From a checkpoint of a small transformer trained on Wikipedia.
Training: a variant of Muon for these matrices, 458M tokens.
Each number is 500 + 25 x the weight over its row's rms, rounded and kept within 0 to 999. Layers, rows and columns count from 0. Numbers have three digits each. The size before them is the row's rms in percent of the matrix's.

# layer 13 MLP up, 896x256, rms 0.0744, rows 0-108, columns 0-127
100:464527488485544487470528508497499528496506518515510508460525519507498469519494444508456518531522517478483493482476480554500505492480478490526511497519517498524519496533523505504489488549539495533476488485495468506541516504509459432499473487527486463483468512473510507542497496470504462507499536504444542512474544519526520515522465499497531508509502479487470451527467515520509513525523
110:538540482497558483487534495487459476523502486460499487485541480471503492525528474483470536466505489452497439491532556515504483537526527494496497462521512503487506489445471520456509497472461515515501535520529507511476500457530493495453514488445522486541465472530473524491527452521521522517545509506543466480470489449507492479471503508483533496550489484527515526506483467497545528507519
107:481495509511522528503526466490521541525480524492508465515483509480540490504475507545535541482477517522514491500483499468487437549444481521481501487538500524475489475501477502490508524533475523518514488514472544525513488497509508495490501519495468499480500469450500504489501489521500474513492506510506485531492501510495489455514487515490466451480521515507491465525480492544497495505452
103:488455521465514487522460465514515516532491502454469485541477501496521459501485519525500483546554507438525494513455518506466513515498468511475503489496524536509505473506520468500515467533492513518482503495518533530496515519462495488485518503498510479477511543457483534522501538492486494483485488516489482470489434500505444494507491538526437483500444499532505501469472567478483485527474
110:515552481467508498502437501520481502524485484533537518476500481459488546476441500472492501549481537521518482532521551518500486460536488515473506537510466513482551495502494483489543516489517515512486513506510472519501463502486478494526494462481492472518513477484527412483517517528484503496528494461500543507455487472540560512513502536505488452515488459502462444508516475436494531574503
102:488475527563510468511486497521486501489525482485491487517537510491516474509505505509477507482495492556554503495510525512525476542459511460478481480482505501492512500509493508498534461459503503507490476509478521508506540513497519494464482480471533477524465496496465486482526501536501531497502495516493557463490548478480455508509484506500462484520493555498579524532527511464470527498493
100:482480497480440489466495506508512522494510521474506491478496512495490496515517507512481511529459481485483500524502534493486495502536485526516559460487511514506547496492482537466524523502501542503483476508536518514492543489498491485490541492537468496528476491449458483497480500571491531515558535526496550543513515530515480515498473475445435522439478516511477491505493508508505521469511
099:488510491487464484446504517533504503511539496489525515497526493537538497546464477535522482479549517476481508517550515523481475514440488448494486472546531554470434518567534494528488505483531495544524490504538532481539503512496504510513472478483476508521506483478528548513492491475502535476512508515497520493499511507492491539511504490489548499472502512534487478489501538498472490501495
095:518495478482503539485497503504481450476544521489481465559509504524513497500440513561518503551515472482469506540518453519480514467501530477484448535475503478519468479496492522527490491515502528477513526456549524557476493477510488469516466540514492515502487507482510510518497551530471475519541489496528480494496484465472496496504512497496521462478492486478468473524507516497509460486428
096:477490485467509488538515492513546528533541478496489485532471434507535506474502523555488517513517495482510486508464502469510483497494497494504476495554526524475519504500534504516541489488466538477572490491450535503485512485480470528516547515531550480515462510515520495536498556494509511469495514509453500489495491465480477508499511467512517518480525525508529485540448511537513517504489
106:521489503429507532508561487523518516493499511499466522459486462424489520511507482534523464498520537484490485484525496514481466505471490493468489483495455487508507580505508497485524554508493512493512574525509484489510482503471441508493517519505485546492502520498488582535492504505491547514503500510495498547460472500505480504526458488477485476480541545554493492519500491473495513517454
094:521474520527497518524487469496460521447510474456514471480493434492498509490507485468472442504501499544477525575476492514450507477514543482529515544481515484492500535492525535483506565522524515551500548480536498503530517475464452527514494467507527497451488488470511513490501530535533515464540486527491509530456475505471485437496485496495500488492498522458504495537519534552479463496504
099:532505515538513511479560525547484496464536508539510529472526503558497485504470569479484516489527520500483434450446508503509508487526492538482472507517499523519448465475480523521459515486488528479481452505497512524497487525536477453503555470446555481504499531532514477521505515500482497555525496539474529442466517502489504527507479505508497505491503506486485462546490506542498506513528
105:469517486499499519488471519491528544502539483495495469543525497529490504508509498508506535531465442501578539545517539473533491484466503475490509494479534492529520505488496467513499490511528538536488510528461514511484487493487446464518465506512501500475492526488478501442495517488471497528508542488502541450534483517515514470500478461462517516457544505459514501488518450503485491492456
091:495490507535473474543514533497523548496468532515489494507508416477464478446527491475519496503507513524497485499543498507501498512496521511534490524496479466499538487483510528534487442491535512492498472485520488476476526486529504457476515483521466522513466499480508500507535526507525510499461474531500533514485513548541525481460495467529532518515466452506445522508496494498492509456525
096:473515504483517472504505541477559499500480495537517512495498522504506472528464519470546500505573511470528516484477479515511530481476507503489475492470479501463511519566517485454520485535490513521472530493501492527521510510439475487464536494561530520464512509515508513487516490488490514586484516490501454491501447523493509520549495504461486514528518482483492502473478486519545490514483
101:504501495482489527511511482499494481517490469531524512511522489495477483462530525484558505493521550541550505517487500468481483493451506484476502529462526495512487497509517516494471461485485475489533505469493507533484475530523460568503484466460520511517528463498561502557552527537486523487488485489484505471518483447472486506503499492493471490447503502469501495531490506479466528518501
095:516531466511503465508524507478507546492523536501514507539493473521502459482497496492484520520542519484520537503512502473490512519528537472511527505506512494481509527502502527522501479555500503503513482516500563502545518538473519498477474493533531485509491550484499499513511478541519506468485490470527517501492530498530541487501491525501498515492488545493507444540462490514520532476457
097:452520550488511527486488518518483520518482519527473511482448505502501508460485514489480530494477519465501520525511498528484434503511483508465499512467519522505473493475500542504501490481477468512514527479492514490511502536487489515474499489480504491479475492548531547501545507496466522461512477517475514510515491457457530471517477529484480506458505485493514532519505515526538489504483
095:491537476529506509491487512480491525527513471495509533488493524484475471548475482478497507480487496451516509516512456526490517505523490504487499505497495501480491471506505516512522513487534500514500523481510458522496534499457514473462521438460501519533512458460526488514515505532514522459525456538518502499507487517483470517498507500516494522502492467528491510522476509476515532528509
093:534485524526527481526522489481455476512558504504507491504518518486469533502525505493483472519508490511461482536525538507463492536533483555531480476495508524535478470455535512522456537464525521531474530435517489519510519512520465457452498509453494498503496495479526479511472491472505496497487470526488507497494483534531517475503489504482524483490477474549488472466486464489503507480494
105:489503467579515492512487495497520514521452479486479528518466506519477493467497466520503492456525500466518415526541491512520490508491496509498510486461491510488509534501504494456462460463547484482466511493531461497497461460489509488512499520505493513518530515482500501519513505518497519531487510525505535490481466548524465488505484504551514507492501447525522471521523468468492483524476
103:496474479506512512478489504458523469515468524509458475500531504517470470502521491564481466467497525508482493515471506489454476518493470506475490500495482475514512509478506489457480455472517528480479498543531545528474484502511505460477506500535497527484492483495499507482503520528495475497485513517564499550548508531486537509497475503514439518500548477485496530521479434483496506523476
095:509532485489499495528501493525502482470469545508493478523497487492516549519446432447491476514512488470473535463493490489485513469482519475529530505533511506502527539487480529498532476513506529544471501504519433508487493514467511450447511439484500513506530527476482518508513475501477511509490481547512510506495500491438535475529485512466492524483487517505482508519531491468556475491518
096:436517500524469500529501511490453477562523480482478502464525471479507514481468530515513507500496499501471511467508484496532486474510499514495531530492498526550464477490512496515491451460515531468509531516481529473522492472515502503493486502499473519474477507507532535508532506482493484477495555457521486491488530504524534516499505510501531541518499482498507499524516547449559496519518
090:462531483513507495479514547494480545529525487506546531518490503506416521511525478468502506471517517503470511486520484507495526484471481501514498517489520474512493532493492502450508522503483484536511497507535527471513519508467475509500489513546515524492466511516453536499494519520447482531517505532459476488496471473493458465493514485495510485511504464507447451537475525497557473506536
104:547485474471542527532496485475503488515499494496505495504494496528507537462492509505455491460464533474482489507492481537493513519498493488470517493491477513515507507498513490508486461495479489490502508525446564475479479494451493481511479491469473517492570509484521487509533474487516515497506451481547437525512525489440515487536503491533507448499522472499527483499466537516492500468471
099:520491523476506525510506495493542529470483504508518481499515500493492476515500519489493504492476530468501495505487477475496508528512504505529495493517523486505507488481465521469508483532513466465528490547535463517516446504492494473478517511497477542541459524470503468491478471507521486532532512549524545481499543497482476478501493516539525526488489482496476490534448477511525526552491
095:520516492543542484451451514502453541455469562538478513493498493458476500491478501496478486501550487472511453468524531506496485504484504504490471498551470531530456504514496523506525480500555521534533483506485554506491534501540536471535515479507508461489507505471503514536476550509466507507497520478480518463516483497489532517498483510448501485507458480488548487482500463496486498532513
095:539475469473487511503497550505540503548468506522514492461540494507540516464467483524531501541513519522503502507488447484490506530499496501516524503497460469506487482557485536470482477492518496514518514527493522479531482511492499481486505506524536493466505490510490502519501460482554507495523516518526504476520444476472518438465503566497465482470465493501492531498488534539481471511451
115:533551468463529512488519482493449496499529518466513500496454541506517530513487549533495490540487520495497459449499513508514463516478491482539498516517495497511501474504511484461530511474468489512499480513476496502446518554492513512476519525472553500544520523486483510511513526538484489529507462552542530490563492536450486488479494491504514492480457496498508513504444535489489483511478
093:497485539480505517508482509510520524532490463475505509480526472534479511514449539486503525536467507494502449500504521555510502499493527510449515487520522537514506530459519542476526516493501495493510521511499521481511489518467465493540462510460477507444477498510491508489510530506520505512474514485495531534505502455514525492541480484505471467514508497505474477499471503552482479512472
101:530542496486488506494464458528503438505502524493514473491521471482499471524476509528534536498504471506536475481503498494457471500495498499514487497505519464472516517502510516518460530509501531508506553443527509490511526494513515502482504469516451485507533510520509501465519449468519498492491508517442526451487482523490514471531469514502467481512487475495510467560482465460487497494526
105:507485492473489500489525554531464540500467500520472526508489469481496501522459481484489488471497503503498513519509511553463489511527510519493475484526504477490494504515476521520517501479500483509476470474499517509507515484550475448465490450529477469552524498500511569530492510532533471511490554519523515428522515487502529504509502482476512476529543503530485502417525480515533462458473
088:489488473493574444467503538496496539512536534490527475452551523537539537483492497528540482476531490527481496522486504472482454510493511514551502515516481460517501517481478478495502479546533513514501484499520463523496513519466485520524499538525495524504487520532466509489496470518450478490495494478481455522522474517493474547433489482453530494536480507495462497491497500465524496524457
100:506463498428473487501503504518490530533482516473492493518540485497518464484495520479527506511482500525506496512462454457489484497515510478516520451477552472533500493502525530512471513501466492515507478497540488480483515431498507508513536520421546532477523475492510527534475505459507481506502501531475451540462508494459499476523438496509513493480505468494513490518491501499466451548489
104:505524502517539460474494483524523503532485467479490562537541527494471498424507518503504554464497467514551546490492492541473551474502504491503542544532489488540516520478516505481481511445514500508505522487461519519503525462507501508544505504528485519485530437521481483508537479501520529492483463527510512486503506490488481498482489458475508495488482484564492496476467476513473522523510
103:482487516522517504504484503457522527467481485487475482521464536531491511507482479484481475478555484509487480453488510496536486480494519491498519511549497565468524540505493470480514536444526461530524540491515492509464558513515473510474540517529513500494488456522481507477516497472485513511546523488495489526458511492470500500519492451526509500521509518522501507486518477477478446464494
104:515500509561516516513498522500498479496434477523497500492554478491519485516510513475512521520519497486466492494444486505463492477500507494497536513503514519506534454457484456498477475517492492509472528491510498526471499515490473537514480517514505508494493489480478488483461503496509490520498520480480483484469493474526509463504449449446492503540497510504594502474551497522486466485508
096:494508511499506499510554506470520504503456506505524453472474489518495463529493543518458551543472493532486517549524547487465465539501469464473496484483501500511507498461473539475533488442496497535469485528562461539530494506491468499450524509543481509519535526483523526496494486473494489523474515481508522506524469530513481532500498495512543525499532514511516530488488467493511535471483
096:515488551513509509500533526487519490519497492492505492527513501535449514538494476494524493466517534522504491502522476461458501521501486500517540463506520510507507521507518522493535504512491514556514530494456504508483421503470495499501521501509455511531543480511501496531518490527499492487543471506477485469472518491497514497523472536512479487481461527475534496476464464510510506534525
101:481476489463503455481516525490540476532516508464471471477548523514461533532509549507529514486509506483481548552493561478497503487511500492497502494458497476484488482486472511540488490491493547523452463473537526490562471505515473522505519489519559509497522515499466472499469508485461515535533502497452484469500493471481530556547500507539545498491475500491511494470521454485495484528454
104:548543450544492505498478539486491480500485510494470516462479551497502501544486519503484497498464521512503546485530501528480515487472513550473520483487526498491526538512487466526477495507491445487517539500521508486538528443531564487469498503502514505523504491489481498481486463551503469554475532501528478501500479482489514467460500496501518472543455522512498505474482532493515504484490
104:500508541474492499504503493517527532496493451504507451506501507501475518498536494521495540476491508463491475502504515507496522496483517556513482532485479492466465514473516483490473490513463490548522494521449522485467505491511511500506540502476473489511505496470479515553529516480479510497557489487500472483518510484489461521525503468463459557516496492514527508494543496518440524534449
108:497532483475503488518532568463519516497486494516533510531462522517474538515529467464486481485498509577549549494499490525480511518484499505470521483504533508543507510532504507473523529505464476482500465482498498474528456522515483498517493472515514516462461500495495501517474487469503511495543459503520513529474500495506536505485541478483456494532514507546497518518523494491521573514537
112:495501495484528521491530526510452494524522551500466470480507502488543510518501550506470522523483480488514532526480466556507497519503505496496469446517487515513474459473483492486516504498550484486522486450505488514507505482495501480498508507464466467531485514473494502556479532513476491485489447480492530508519535526502557489514473450510513533488496478503493467492496524498495476552488
100:506570529494548530483499482491469444486464529496526515519524494506477497471487471522510517501477505516480469480525497504486480539498481527523473493508489559492524496496556458509516517447482488518518515513480536517494482498511477505484457498497503533486524584480494539539455514532482504504490468516521541498492474447511509525534481536505499507500479489508449526507538512486501492517509
103:486500528542518512461538497493478484499474486447501483485473494463522508495534518486538496470504508498510500498492498515453487466473565519540540476518471523494480497509493541454514499508472498496516495481499550506493520476472403494511511470505477490469506542501532472556484498518509506544543517489512498517492530487481478538504546512475502501502532517490498497490494517525509474502520
102:459546473548559515494497487471510469498500494498509493485453477492520521517508465529456488469487538497502503502493547484492488507535480521520538477501500497526500496503453467522571484515529450508528463517504536515492507516466479509515523494528490502486477502469485499504502503515485504450518504547477488491495491485497489503503497454547487494504447514482520505550530477493466516499471
098:518493452513505503510539513533449530499494452502522478498537506495507477482489493477491485478491528488535519507514517472482515534526506550502473537504472494516521515451469490521482472485469485480530541515478514451475520469500564510559512466483482499525519534544479486524500489478519521487522501480520518476508486473493480475515484536492495518461449504466533476549497458532499502482471
097:510525532540549488509557489460509484501481493478496481478510515477479482534452501517491506533531515523466502452516473502471459496530510506482502464519520501518440500511444476496485500514463465493502491466497497544524540502521479528522538489533506551524498485518493498522483504507502517503478505517542463496504516483516519491495481467503501483494480487494499491514508494482464480528534
115:535510486476527462492505507517476520527497465497498503451493503540479450542515516485497536513497495488485498512490524520477509497481488457510504472517528482508505512448473465510512506470534463542555489504509478510482548544547504496468506472498462476534473515475511493502508505448518465493504511507500538492489506482516546559524498503490491484449503479529519522451469512496517473517535
107:453515507481519528504486533489456510519458497511536483503540505495484529538500548532498519499461538531502484467507455478538556511517514469467477512486524495483479486520506460486493487481492523468484533514496470526532446531529463548474520549532524493441507499499483465516526543511520511518484469484509558441456507505497506530522495478511504504538473466478504491487527472480501478484475
103:475508507525499500492487476494515491511463489489500479517524486541494510548506487506488473479487526477554541505490452472528515533517467484452468494464547502483471503496494496491496522474532516479498524472485513514548496501476488520520520505517487523529478536525494499507479496530506536526477504514482497486519554470455479524520509485476482503467498473515471493525487493454511512463504
107:487492496514505542499456506488490496450518510503474523490526520480470514525487475468518469486469542496552533483510512476487457474491483534498488463463507513519491547513549526471480460502555510512559503453492549496483553511533493527472478498511466485500500521486483524539493511560484511508464499523482474529509541504499499523501473520481472500518470447534517510467497476510491487506481
103:550505469546520503520490515482535511511452512492487494494546502504517463506531493472501536503496511467533509495524508508509510528508533540480519537527503475475507460507482473500465543542547478448471523526521498528510506510475496526487480473505534520494519489496486516502542472483493497495516466530512526513496503552467511493516465504517495507464522518501492538517472528526492561510475
102:523440530505511489448516463532493508539484481513501476503504480463493488496525490452538478529500493504503473483481486539473523519501541515525505514519488536471479461538485497503511507546524473488494533506536532507498484470512499512429531504548464531461514485474498525490514520495556474477498469460474498488458501477466492481521481474505447489534501493494486521523522497514502483500505
102:510507455508503491478478499537516516497480460503523511468521481510527488479493529471502492542509472506463506484489480508471474500524499491487460493500499525524522505485508499470482521479527498450520535532475530485555484525521506475469520464505541504499502476472510516499492499535532467506479535490496478452504484490497435468499498519501446498520538497461515493448498483534504496511499
102:462476443542464478529517498547460499470490453502507462482525457518476545537508542516507502510517472482502496456508520471455499487521510532487490513504544486528481510471509502495509517547444529560503489473526498521493512525506491534493528530526439482467501473528502509532552528529444469485528483476470499460454498512508475463521507517557488499475473485550495469536514480491466479483501
093:477491496501508452504471496497544472509506507469495490489508475476523449476534555475492540483535534505511539484491511528478502488515475479479522480516475489514463517491492483508510455497452470510474541542513504539502483494492529462455477517514542518484504492518511463453475490513503508528544491439512490513501532485509562485535481517534447511502507490491510481472500477496517518536510
098:530486547500530516541491479484504506537482505486494496530499487485478502523488505518483521505529506533451482477495494519500516518499471499475471513542520535515527474498550481515504465473522460539507534524529480535513543493492504467470517473461514494507490528488511472486502510487463460490517503529507504501524497523532493490495471522505532517480518512526490540549495413449522490498590
111:465520488561494470510449509492486529517518451491519513523551468471547496465478480480526480527481461494488490488509493515523474533519509482510535471489469520509491509507504517514493521496473467493516500458490487551521510515513529469482483509471486482534489477510510463539551506523484529553520537472481510513529465517524544475554463502450494460473448519479477512505506503499538472483535
093:471486506497467483486477525477475489485490500502449502504522526509521468505547505477562474489492492487470487455500500484481508503515485490499487505460523470541480489467523462473469507487496500477473502546466499488495507506520515487523485499423551493454480504548479518496499450491543495525519502503504518443494457471493500496513492509474438484484533486523508492470463537505523513508513
098:482488494523511533527513529508498517513465474504528496495497491508510546531492488448540525513460498450542588493498501524485548521475497461497512487508504516525506500473544473499461489546488518475525480476502466475527519522493509472505491502484527536516517511483521451494490546510481540502496521476501474535515516513525526479510517511459514478484493491514511507504463504470517477468464
101:492540524433482501479498478468500509523531536517507515509530492532459488521503503484491511493496506492504496533544470538504505511510502504543486531456456511475474507501511474454496504511527504460539521513453530470457506474535520448493491440455499524487485481476459491516529500529489526497511492493538531542497498527511499481524462482529517504515529516480489455430485529492498520486497
097:551499539511516485499487480525532510491452516537517504508499484537526490522474505455522469505487488538483504492489478521492487479556510485495450509488454471483479510466511506514477556482504465493518567477493489488484509475526455504454532472491518466491496505532488473492479532519544511522554490528514503519491507517465461514497511511492496527493507481519486524521490485528489491488441
092:445479443514524491459464534539498495485476521483518489537490514487514531508522521491477495508497539471446499494544529476495506471457497510501498494502485535493491481494508471482489507479533521463520487503504474495518514490522473526491468495496466486482516520532453561564530546521493474449529459481536519525520512518482527474548500517499520473461521482514550516497509480490476491487508
099:480469545533518573508523480468499467468498480531470473540522484496530505513470462472521491494481527494482518445564511498498479499517511508518498499490532481524481493458532521494498528525532478507480519515499501548531529481480486558495470505501505495452512480497490506499534496481438484528490513495495486531472534459468490491486457484495481488448492510528509497449524465542466517477484
100:485534450500536508505514511552494507510483462537495484484542507445478493490436487474492541499490486572508537508480520513503487479523518534459526465464521481511460522478540483486491524498501525528505515487517489491528529493507513499440538525489527487531502515473540488522503498474496506476533485512511538489522507491504496467463486474490519459478483478457530535494490474531498488503478
097:501498501509513521517479493492477531546490505524472525526517484485456543504482471497489475534501474550511489531554513472493505505517511465507526517497507507507490527510549514508492465432472552493443509501461499505551482498511531520491502507482501497469502510505556499480515507437518467524486474472474497502502490502498505521474516474509466487522485511478532461501511521486430538536465
102:490543507448512510518505530469515515448520487528426456473546498482496455498478525453492540514534489451510483447516471507535497462493521527510481547504507529556501524536478506471482508497502511473579469506516526513486560472518506508468498468486518485501503508525505506496479517495524446525479471474495508515488510492487515484481502499526504499533484470500513515512500522512551495553473
103:530515475511543489526475505479502518491532483441490478538513516495513508522524497514505492494517498502486506530479481486514488475456514488511530539477493497552466488514523457533518533505507535521528513500478511525528512532479580507509486517485479489526529494467506516496553484497498516494458521573459495507512525478500509470469513501513478451482465511481503497491522500466503522482516
095:495510526459506506524498493457462541536475494516507463528561517461496530466455520443470500523520487532477511482501494504495516492478478478503481490526510496474497495477513504487529471493556508572469484494507528510458442516516463494512510486488511554498535500531478497468511538490521517543515496546495513510499509525473498476512466523503531513471487516533496488509503482501520489504542
083:528491485529510506497508534510453491525500506505497472522452541499475542474502508519552498496550544509473490545513499475479475476487516464509489516505502448532518493496493477526503482491511507489456480500488481506491507469463541483482534454523480470502496444473532501530497488505469546475519486519463497522484443511501486516461524464507481535522462456471482516504526476526549481496475
106:485491502511504491556511523475481487451501515478451498536469480456503521462501523488482531464535505477528502505558505489490459511484516472481497487446507550474509455499493527526484544522526509523491498480515495487507496465508511501516509478505544517490466525483492524494514523494495520509479468479501511545505495559512505555543513461526463477497526496530503496524496479475482542560497
113:525523513541508466529478500530469508539527525488473513510513499500520528484486505524487522488457500485513515483530516429442533516526486518484527531497500484469483487478494474549491459503517492469527481548523541518524511487512535524525522498543536530453520543503460529488521472450526493519458485475520475506472445498513519485489520479499515488489517485516493478551532499468497487436511
098:516542504522514487484513501480482527480506545507512516479482559498522480517506474521456490481523472485501495524440467484462489510494495508515564493513484480482478484493524536505510486514513530509515475565469504488494497541513521504481512492473546503508550474498532522489532498510496550580488475580520490462505521483480541497496460524509490507507525517506517495497513511496496538451505
098:507512501486499530455500475522459493509553507495468504512489527526500497525521508522476511491526493514495440508571490494446500530451519461532472495497492481502482512505511503460490511535479510489496475473506549532547510511512529522506471490501494504488471524527491476461553471527506488536495529509498488507462534482446513502519557502445483429504503468481520535487500503496514507503498
095:484454484496481517496493491481517487498541476495527522530516477470524511516457488477510518485482507474509540520487477531451524497493532469520466513495520505534494503543485511525501501485497493498426508521524531474485490470517477500486505480496482459458513529503488488511543523480508464534497441512397516525516522457550538507510489534501455516523468457494516501459470504504505478496492
106:500514496543540494522528558497496511497531488488479489510542521491484478471494503499454498504531548480540530499510515494505547518500500527514522517534520508454505453481462517478486500490490467485500494501505520539504474529531492516475489496515516482480479517515472551546497469508521468505508478504506504499512464461483530509472500532478536436540500518424508524468527512471514484452489
102:476520493475534518514490483532547501516482486497499526550490510454516510496488471486517489530510481517491476475574505474544526515507508490525494561495554451499514461472518497533495497477508486467525489482541519538501504495448528485521493509545477460517538487537539516476511491499481485506543523470461470486491513493530469509472485474518449496490475479480464462504443503477465464501491
094:499525468449489458513543484472520493467513490512514461455465485537540517534558509486531500469506510486526473506483475470512475521495520511488510498541526478497467525535554484450461506475539503520491494498518522485510501473532487472477524521537504516514477502547516522494498502482498458494472561492487490505546482502516476507484476482511495494556524502488493452459495450495463511470517
099:510505513535517514521468505489481488520454519483498494450471504512476471504525519516515484582523465527491506512515521502460532489479485521486487514488494491503504495501480487495490504485535523454541486458497569544516531517525499496460494496521475504474507508475533513535509499514494481506507509487528469530512500506502535476530541499540507504496515486495490499506539512495533486493439
098:485503474505506520497493515530505468470515509502471520505497482531436477505490521514552512479499512514499570511493480503449499487507507468473497513466474485536463490496502548534516530483509561468525511508579495495525484522503503440450484547461489540524505522495466474507512484498484535477480483504465522451483455528511536472558510500472511490528492480520518505462517507516519539495466
100:463504494480501497500508499501513518549476460492494492491500514468485525507497525518492521512476497431501490493502481541537475503513506516476500459481497510555451522511490570516491506464525499491494482473544528543532521506520485512472502515485482516497493519499527475506569491471505537535462514514531554498510473510475501506490482522489502477484509465498538527515509482460521514488506
114:474512549507537488467448520473538543512522549503505500501479500505532463475488520535475512492530530476487500521526534537477498473489542513502458488503496498504527486470521472495468478479489552514520517432514494517513510509485538476474506523514489494473430463500432507499466526520496509506524468539533493451450553524494534512505496532507513442487473519506498492472436507466500526493541
089:481495526506492520490549507433508487499529497521491504549467496551507534550485536501529493520474475528547495450475535518477512458535484501503527466535491490487527505504512504481510492497481482500486472485465526536443517506487476503458507503485488510502528523512504472507533482502434454474502524475472465497487508499483476466489489493504460460468494473501504501515509472519499509546464
088:517525511526516516480499502480440522544549487501478515475534510506489512500488467454541552452530510506439491471513472498509522479537492513475463505533458495492526520507559492509523501474489493528481476516504489449490477528496448522492465509472502534498504519531466542513516538490535482515459477496504532471513464480505521551493504478472442511514503489511545470509510498489545524508485
099:524460471504479473516532485525519515475510497494466532540490488497496482502508506473497450526472535489535488552497475475505477531492545525548554539498481498516436497516498497502508513467531507514510500484496527559512451498453500473476528498530449546460452514527487500518519457467505516508506488504532523486532500478477476496438484478498512464494527543458478521521540483438491477494469
106:564514477513534494555536511517503519484474501531490512498455466471485502491498513532499483435538497517505530451511496541508511554520496483500500456516472493487486509512495535511496510496542506507539488506491514528474452473501475456496489498512499504557480527459508484472509480478553493475535479507470482489523533535517505520519456535494460491531512505474496494503510530518527532467485
097:541522533473505531508486512537489505472502508548498503471452487517491508505500507495428495513471520512533492533560476489479509478510539479498498462508482510491501490521557510496507522518565496452487502489493498535487529516485482489495471499482488502489533521511509545518520478544470539487546482489503500491484505463481465510514467507488488510510519519562479449489536495445486520527528
102:539486512473513525487495479480491508525493506512530513488543471457481490449497508465489484434531453521499520510547521531484503493482480546514438509542484472489483464496517481473501509523526517516529457488470514516520487495486479497462500478479504518492504472547499514491488541473499507503490509540511519450485534498490513487522509489487504479509539487522491481483489511473490466499509
100:464531493445496486450462514504498511465522487489567515516510492464510508554480495517521526507486480453502503466537483466491469535515474500488503497514521509537487517437550484513475504512474476492476511494514509515502486540519479482494515488474494550507488520508505510487484569526516515533533490499485540478489498515453510468500475518462495479495494521516523469478530480524548499441461
108:574507523484524522482511527531522501500483481511491527498426506462511492490505477508519506484496462546517506518489491514515497514526502487552510492446499521497467453516532499436473519496510522524506492492526483522540505466516435517496487483555543530521495492518541496490516461503526499509469481496521532478522491505530493490489468531483493472518522472490517476552486475447501513466505
101:492503474523493503494515450527554497430554518506484494479499500517489497485467518472467465520479521514486528503536468578467481486523496443436484511505530515510475507454519493483509482521495505511520481469509511493513475442498504473501517534517518529535472525486518477477513442489536509531509503504507520520511499509481492481524492461458513502545511470471544493498499494512501508518457
100:510525475502487515506510509537495490511447477444483505493461491522532454498510513535530490533513514464456486498510454516506508535500508492490526487498534522496491503465504504533536530487555498474468501528538519477520475498523482485491557484544526510495508505505450475529487475483502527480488481512500530507432481489475493482497497520525439538440508458516521473475544486519478487548495
105:481541502489516544491475517525503462536514546532509521486449504505488493468462477494504524534505529462501516501497484472517493500523490476494474494495482538466474509492487473488484536534461484537548537481481545482523518502510509526497518488432482459481527508517478464511501536482504507501525515472443503539452507550488514497510497489490484503517514506472498467540514484507512520490488
090:535455491466527516500515469457494486470515505478459493513494526519504528496472510507512464509512502478481550523464507484524520521515510511498483497500448524483509523534459482475460516497517507504519553477500542500467517474505560498529474491473517563516509501437512488493524502494501531483519514488500480491494469543501453470529544470476500493512506475507446516491501564496500482537489
110:498482532485542491504471506483537485503513520488480529491464513508511513523514527504521504481536501519512500519521517471491495530450505518530451500547518517489520490534511446496472477506465502520497509446545442512507488476450505506524476505516489505500452488478467451521510498483492499493486486533483457498497527575472498521523494500502496483535486471496488489500495455505532550505508
094:497539482528503518538507525508501478525477553518458482519535517482535428490521526464466491473495522516501488520493504518450538504522488490523506496500512511491514479486531485583468478521532545455526544517501457538503483457524475468528485498459485498486531517505512498481513517489505489509517447474489501523456522504515483505494490481446500505501501470503485491514508530480520510525482
096:526490527510513537512479524484493516531479484503478507493490515548478490513524527523514500508497499552512452477551460516502520474465513490519517521526515504493466485536493456503515522518492501479493465549508496532488458533492480475498497465502473479474521539531492503510536515497468506457494469487445507516481509472510509485529502500505501481484500467510496516530496496479495476476499
094:521482493520457494480504467476525522494529503487463459482560486504492502487495523508557468522527547449471493505468497469479541512480556500484493516510521464548505493514482453486492521493503523470488517503518446513519484532516482500483493458468528525500473501511561493546474498505466486533484466520494513507530506489454470506465510491518492500497454492529506501455494487541467541502481
096:532518507472493517511510487499496476507520470530517507533523510491511547484529523485528521509444516500555517499500499483525529484525509474534491492447495538513532515497487484467505490473513524505474456487503496506496481537471507495472482496504505499488501559488472501510548486559542562501561497517495470494547487502494504475529485451500491507499515508468478517500508523500485524482497
095:507488484505452519501520485496483522493526497447582476516512491522545554504459534478506447496477475501502493503484461515494525499498517522481499506533474557533527493523512474526507501511481508503473502486517507545539477457511516520491524503494533493485516513524479504535538511492467469474484506500490496439484471497536493528516511484545475461509464499525488512493569502503462485498532
107:531472533478520511477495521528498537533494519519465560482540517540460469451453495487515504477489479464529483550522500531492508451477530498560495523497490500488496532465495452459513511524503516518548479505500515454449453486515537511533487480478519519529499522508499505500524531506554556495517519507496500516507508500453493503528468454505505466484508530515481533519499497477530534521511
096:467489477517511481526519508535496542473476524496477533529469500534529532541485491474502510502505495514519473492478499500490511512504502526455509455458498501541478516503499484488530539483554471518499540549474488475544463511543527537484478506490463522446527492520504512484530456532498521518504488502493461510540485465481560494492493476473481500479517525530523560500503512518468506501538
101:493514480492494472568515495485487505464470530552508529484507464506534525526443479510484469496553492521477486532498491525519540502495546477498469526549469485496556505507496508526479418514519492540509455506481442523502563497562512515455515464571513477481525503466514491514481517464444487503537524503461495545504534514499480482499494501491529482509535504482497506494493498532489516505517
092:490485539505526494524498514507494480499501478468487510482544492496511559481503499465475511529469506556477465512504468497490457503501465529489490500490454494516517528480508513505506540483501515475518483464477482521550509484517507495499524509472487478483481514490517478529546490470511495484524504511481527562550520535524556475485528492484477471482514479544508502484471508492493444511495
105:499519511443528466513472492476566492524539516434485508503501496514565509479451452491490487450497540493485488494473488495511511518524510483498506488517487522510522472514523448482475472480548483507543460492530516539472518434510533526506556526522491515491494514482468481469507527491528515480530497492505482484449502501492501530520484536539496457526508499486478485489519545499458550500472